From a checkpoint of a small transformer trained on Wikipedia.
Training: a variant of Adam for these matrices, 869M tokens, 5989 steps.
Each number is 200 + 20 x the weight over its row's rms, rounded and kept within 0 to 999. Layers, rows and columns count from 0. The size before them is the row's rms in percent of the matrix's.

# layer 5 MLP down (transposed), 2048x512, rms 0.0341, rows 669-681, columns 256-383
098,207,216,217,194,193,209,205,230,210,204,238,201,197,222,182,175,187,202,195,215,186,183,212,186,242,193,201,208,200,207,173,234,224,206,199,214,202,193,202,203,211,189,176,178,202,210,176,200,166,188,198,192,213,220,171,212,194,207,201,179,193,226,212,255,208,221,212,185,214,154,203,191,198,206,207,192,187,231,167,172,209,184,188,199,178,192,191,220,172,160,227,186,195,217,186,211,192,179,215,207,154,198,190,205,212,224,169,163,200,181,177,188,210,205,190,207,214,207,191,205,214,174,199,185,181,201,215,261
098,221,180,203,218,161,212,224,178,209,223,212,226,186,203,223,211,217,219,226,224,182,220,212,207,171,219,181,191,204,208,237,202,170,187,207,207,197,177,207,188,216,197,230,225,188,206,209,200,190,244,180,175,183,221,223,206,215,213,212,198,215,207,179,187,202,218,167,177,217,202,197,219,201,180,205,225,219,190,175,173,226,207,205,183,168,175,212,198,201,230,202,192,178,204,199,199,219,173,222,219,208,142,194,172,199,196,212,210,228,215,168,242,177,218,200,185,187,223,198,193,203,149,203,171,214,196,201,213
116,212,172,199,215,207,170,205,209,194,190,198,198,205,209,213,194,145,210,189,176,226,188,190,197,210,191,243,230,199,190,206,188,184,231,247,173,186,200,219,232,167,196,228,202,225,196,149,203,204,190,210,225,221,174,182,178,211,188,217,227,213,153,174,235,189,226,170,184,179,180,208,164,222,234,187,145,199,242,196,226,214,228,209,205,206,218,234,222,204,237,206,195,204,242,184,184,220,175,204,211,199,191,218,238,218,197,206,154,244,159,218,188,193,189,145,212,205,203,206,223,203,209,204,205,177,222,188,227
096,198,186,214,192,198,219,209,184,174,209,196,235,217,210,203,199,185,172,197,234,170,185,221,180,216,229,181,221,200,192,161,196,212,168,213,203,188,195,211,211,198,230,202,186,234,176,150,219,195,204,226,191,177,215,186,221,234,195,191,197,200,195,200,226,198,269,220,198,192,192,207,220,182,235,221,198,190,217,230,201,159,170,180,181,219,207,180,207,189,207,206,208,178,192,193,172,194,210,214,184,213,185,174,217,183,212,211,175,167,178,195,191,225,180,192,207,192,183,216,195,206,240,207,199,194,231,204,236
108,210,177,220,208,176,192,193,259,227,177,171,190,196,239,146,199,218,190,206,226,235,212,207,193,206,208,161,208,192,192,215,196,226,164,204,199,165,189,213,182,174,182,224,162,210,207,196,171,168,199,166,222,223,180,207,177,197,224,207,172,218,167,224,195,215,223,197,232,231,189,217,192,180,173,196,179,182,220,183,210,202,195,187,210,191,201,211,151,208,195,256,161,152,220,200,230,190,208,202,189,181,190,185,218,192,216,179,169,223,194,232,226,219,218,218,224,158,185,208,173,194,190,185,202,201,187,206,211
098,204,228,208,208,198,172,218,213,220,179,222,226,182,241,235,194,212,142,215,180,164,200,185,244,217,197,199,197,233,204,183,214,208,198,160,204,167,193,161,223,216,216,205,195,179,188,199,215,170,197,206,223,177,204,208,191,176,195,194,235,207,178,196,212,177,193,205,234,183,224,240,195,208,203,208,187,193,201,223,195,194,215,172,189,164,196,203,200,193,195,198,182,196,210,201,199,213,168,189,234,223,209,199,190,242,201,183,172,198,200,188,212,220,164,204,209,189,186,211,204,190,221,211,164,197,179,190,209
093,198,187,175,196,195,206,224,201,196,199,195,211,192,215,222,190,213,195,192,186,214,186,198,216,180,191,210,173,209,212,228,202,202,224,186,195,152,205,225,163,229,207,182,174,220,228,219,229,206,218,212,209,196,230,176,176,205,215,206,198,213,153,190,202,193,231,226,164,210,190,168,169,221,191,211,155,228,209,209,195,239,237,153,188,168,210,197,200,175,209,242,206,177,229,237,245,225,201,177,207,232,180,209,159,192,198,162,206,178,173,210,198,201,196,180,201,194,198,216,176,195,259,205,183,208,215,201,192
099,213,230,182,211,211,246,212,171,198,223,179,230,206,186,177,210,222,170,207,220,201,207,194,217,198,211,214,203,192,208,172,236,176,198,205,181,214,193,228,166,224,185,208,174,222,240,211,193,226,217,204,203,203,216,193,162,198,199,168,189,233,210,177,221,233,216,218,170,229,205,188,203,204,194,215,223,193,193,213,199,194,207,192,190,170,205,248,200,209,197,195,210,231,180,215,190,235,230,198,196,226,169,219,189,199,227,189,170,203,173,183,181,229,189,212,194,183,192,243,204,206,210,167,249,209,206,183,161
091,232,194,176,177,212,192,193,225,229,229,201,217,220,236,192,185,186,222,205,181,205,185,194,170,189,214,193,176,158,171,208,192,204,217,188,175,213,192,196,205,213,237,207,192,214,193,228,239,210,222,159,197,226,190,181,185,224,216,148,213,211,155,179,199,215,215,186,176,150,226,214,222,211,177,184,198,187,230,212,211,185,199,168,173,223,209,190,207,218,208,244,193,200,191,228,255,211,180,206,219,206,223,208,205,226,181,227,204,206,206,212,199,192,225,199,217,198,201,218,199,234,222,200,183,223,216,173,188
098,216,222,192,135,229,191,202,232,195,166,199,181,226,208,242,216,227,213,232,216,221,179,218,238,217,190,179,202,193,221,216,189,187,225,210,186,193,216,201,222,188,224,168,214,249,188,214,188,206,189,224,192,187,173,205,238,215,206,234,204,171,182,219,211,206,217,158,210,200,219,172,218,218,225,183,194,200,196,211,212,225,268,175,219,169,210,174,174,179,206,187,210,219,188,217,171,208,228,193,211,241,189,181,199,213,191,218,173,220,186,229,192,210,220,232,201,225,208,193,189,175,207,200,182,203,189,169,209
099,199,215,225,214,203,164,170,216,170,181,184,170,188,230,193,163,190,165,226,217,158,251,229,166,214,186,180,208,257,217,169,194,214,224,223,193,189,234,217,227,189,205,191,178,217,218,196,210,211,173,220,211,180,175,180,223,225,187,168,235,205,182,210,181,224,226,211,210,194,204,166,181,218,187,223,177,177,199,189,196,195,189,208,227,213,192,177,189,173,204,226,229,203,190,173,231,209,202,207,226,197,199,190,182,186,194,207,190,187,199,214,224,179,203,225,243,181,191,186,217,175,213,203,212,204,200,175,209
095,218,189,206,205,173,232,215,210,205,201,175,203,228,205,160,218,205,206,199,204,195,197,205,191,194,212,190,171,195,161,172,178,178,168,201,197,171,174,208,223,167,187,205,197,137,204,188,220,214,223,192,144,191,217,178,224,240,222,181,185,240,195,204,197,206,212,231,157,203,176,187,184,208,172,200,185,221,214,197,234,211,224,177,214,174,219,184,186,191,224,195,211,196,195,217,178,158,181,221,236,205,201,179,198,179,215,195,220,185,210,231,218,198,210,207,204,202,202,185,194,230,210,212,223,181,195,183,202
097,236,187,196,194,210,214,229,143,184,200,196,206,167,203,174,242,177,190,201,214,210,195,200,169,186,191,187,181,191,201,219,212,215,184,193,186,206,211,178,219,192,211,195,197,194,226,187,186,194,219,188,190,200,197,193,184,185,206,157,169,192,197,170,212,226,206,179,171,193,193,192,225,191,214,196,212,208,173,212,202,197,191,222,186,210,165,186,187,206,181,179,187,196,210,180,245,212,201,204,179,192,230,218,191,184,201,227,222,219,213,204,212,212,191,225,210,208,158,197,227,188,202,190,181,191,230,178,188
# layer 5 MLP up, 2048x512, rms 0.0367, rows 670-682, columns 256-383
096,207,206,151,230,205,183,179,213,201,202,222,181,214,201,248,190,167,163,195,207,200,193,216,167,193,225,182,227,214,226,211,188,224,208,190,209,229,187,194,204,177,202,173,171,251,239,193,179,188,186,210,215,235,147,230,207,193,192,182,192,193,174,196,208,176,211,226,190,165,182,219,231,168,216,196,161,231,194,193,210,219,194,220,188,201,185,194,210,202,206,192,206,236,201,158,189,166,153,215,209,201,197,186,236,193,162,188,200,185,213,238,164,169,210,212,218,209,192,195,202,195,190,187,164,218,213,179,191
121,230,188,174,198,200,177,184,171,195,178,199,173,141,218,222,204,198,158,207,207,185,174,210,202,240,252,216,189,214,157,173,176,226,170,215,205,218,212,166,221,214,180,202,207,228,227,194,196,195,194,228,177,182,159,225,159,189,178,198,223,202,186,195,194,172,209,179,170,174,188,192,198,199,164,200,176,226,217,179,224,205,250,196,185,184,179,211,256,193,202,182,216,194,200,206,191,180,198,220,196,207,192,212,188,194,188,166,219,197,176,211,162,187,216,173,190,193,200,208,211,207,179,230,172,215,212,210,202
092,189,198,183,244,229,174,208,209,209,229,240,166,177,172,198,240,222,204,212,205,200,200,175,237,206,149,167,206,194,218,240,233,225,184,210,268,197,181,200,217,195,196,192,183,175,184,219,221,206,211,200,193,173,216,232,195,189,200,176,203,203,219,217,202,187,188,170,183,187,207,217,182,217,201,228,209,203,185,200,165,209,222,213,210,218,209,221,209,199,234,202,190,166,269,207,179,216,206,203,200,221,230,204,201,226,207,192,196,198,222,160,216,202,196,200,163,152,180,211,181,201,198,193,194,229,164,167,214
108,195,200,218,193,185,188,242,168,203,236,214,162,205,188,196,185,163,174,205,210,224,206,189,166,196,215,205,201,210,180,189,199,192,218,182,212,216,232,211,146,196,189,202,148,208,197,169,162,151,209,201,215,221,183,241,194,236,192,160,181,157,220,218,205,172,171,211,228,197,181,201,190,184,188,174,186,198,193,160,200,197,205,194,215,199,177,179,175,208,195,226,204,186,217,172,187,173,190,188,186,212,162,196,181,144,194,144,191,209,205,172,238,199,171,202,220,183,195,167,158,204,184,177,222,202,192,211,187
096,194,193,216,185,230,174,234,186,243,189,229,187,167,262,222,185,207,212,199,208,213,204,192,229,186,207,219,211,208,182,230,187,196,178,177,226,190,213,176,200,202,189,196,200,170,178,189,183,182,205,225,188,206,196,175,190,202,174,197,203,183,185,192,232,214,180,167,207,204,209,163,221,197,191,176,206,189,205,206,176,236,219,197,185,233,157,212,208,187,232,188,197,155,225,206,237,169,226,215,159,244,194,189,162,233,199,193,198,185,187,186,165,158,180,213,218,186,211,239,146,199,159,223,167,192,207,215,189
089,211,213,223,218,176,144,235,193,184,192,210,203,214,181,198,180,201,207,232,212,231,193,212,162,223,203,189,220,217,172,189,188,201,183,199,216,185,214,157,197,220,161,204,178,232,201,192,187,172,203,205,198,205,159,220,175,191,202,174,177,189,245,199,238,184,195,178,179,180,200,227,199,182,194,201,188,169,220,231,192,220,194,245,189,217,177,216,200,197,186,180,165,201,251,172,196,158,173,197,197,207,212,184,231,219,210,188,197,190,223,194,185,184,182,192,212,186,200,189,193,204,184,195,221,215,166,224,202
099,196,196,189,224,219,206,210,179,204,216,192,190,179,193,202,217,220,177,213,210,214,172,199,170,176,202,204,218,188,206,226,239,182,204,165,203,162,207,231,155,209,172,185,222,196,200,231,206,226,246,171,191,185,210,195,213,190,209,173,194,207,207,224,181,182,205,195,152,165,171,206,216,233,207,234,229,183,189,215,197,176,194,234,204,210,189,211,205,203,209,189,214,217,171,195,188,215,202,238,245,201,211,207,200,203,227,159,183,204,174,224,178,218,188,210,233,180,236,216,210,173,174,228,189,170,183,197,195
088,206,203,244,182,197,210,217,192,183,209,223,168,198,191,169,193,172,206,260,206,177,209,210,217,208,202,177,181,200,212,190,212,216,209,190,202,199,194,177,186,177,201,187,151,202,181,176,243,164,208,182,160,208,211,210,173,208,209,196,170,179,198,187,202,206,183,224,186,209,180,201,187,177,211,176,187,201,173,201,213,236,192,253,214,169,199,214,181,141,181,206,182,221,191,205,172,203,186,234,186,219,181,195,211,201,203,180,202,238,218,184,183,209,230,236,188,205,208,184,156,203,198,217,169,181,186,213,202
098,193,196,221,178,164,199,197,184,214,194,189,216,199,188,195,171,183,183,204,223,226,219,213,188,223,202,201,205,217,173,191,176,184,184,215,204,188,205,198,187,178,188,177,175,170,220,198,186,187,205,195,181,211,204,216,177,230,195,182,188,150,214,200,207,186,224,210,191,217,158,226,216,207,190,212,220,168,238,184,223,214,184,183,232,163,225,207,172,218,212,185,188,213,226,220,241,208,198,222,190,204,229,242,213,189,247,185,244,201,196,194,203,172,226,194,218,192,200,198,200,225,206,203,185,204,175,198,202
101,213,198,198,193,195,189,227,196,215,208,203,187,200,194,208,184,213,167,204,190,151,231,216,193,151,211,211,206,196,166,220,172,192,212,219,222,235,194,205,172,195,218,186,179,173,209,227,224,226,169,206,192,208,182,216,207,228,173,198,193,195,194,164,229,161,200,228,227,210,202,196,223,218,226,205,211,202,229,208,180,200,209,194,189,204,179,221,218,190,224,172,204,189,220,211,254,214,164,197,202,202,202,210,174,196,220,213,228,203,239,173,176,199,220,181,163,218,192,218,186,201,203,199,180,169,218,198,186
093,194,228,187,164,234,215,209,219,235,231,229,169,205,204,177,193,199,204,201,173,215,221,206,202,186,192,227,184,197,208,236,164,204,193,186,235,198,189,195,183,191,172,211,223,217,193,228,197,204,228,195,227,200,201,199,163,211,172,199,214,191,209,150,211,222,206,189,202,175,213,195,188,218,251,239,172,176,224,244,196,205,178,200,178,191,198,195,241,182,207,199,194,155,207,216,187,207,230,190,195,205,218,193,217,206,232,173,169,212,216,189,187,199,161,194,203,202,194,188,207,206,184,201,177,213,191,179,235
100,227,220,183,197,202,213,188,184,210,203,208,222,214,210,237,168,182,216,199,194,213,188,209,214,201,218,211,198,220,165,177,222,197,202,231,196,172,222,175,194,230,206,168,183,208,207,178,217,197,187,194,186,232,232,233,176,230,200,188,229,178,257,208,221,208,218,235,209,205,174,208,230,195,198,219,192,163,198,137,201,218,218,207,223,226,202,244,191,212,221,226,206,159,193,238,192,171,181,215,212,206,198,214,231,199,188,190,209,195,202,198,197,222,174,170,212,178,193,234,193,193,203,213,218,235,191,149,240
097,214,185,208,209,207,248,205,221,186,187,219,211,201,203,216,192,183,188,218,203,210,200,192,222,225,238,177,187,225,160,163,229,204,193,182,224,214,227,192,206,186,225,200,216,224,206,193,197,204,228,185,204,204,184,188,206,238,163,211,209,203,197,218,187,202,183,179,179,195,194,199,209,163,213,179,201,187,220,211,193,210,232,195,176,184,172,192,206,174,219,189,179,171,185,192,219,218,191,192,220,209,205,193,206,231,183,221,176,199,183,210,166,200,193,210,216,199,184,222,195,178,198,233,214,156,217,198,174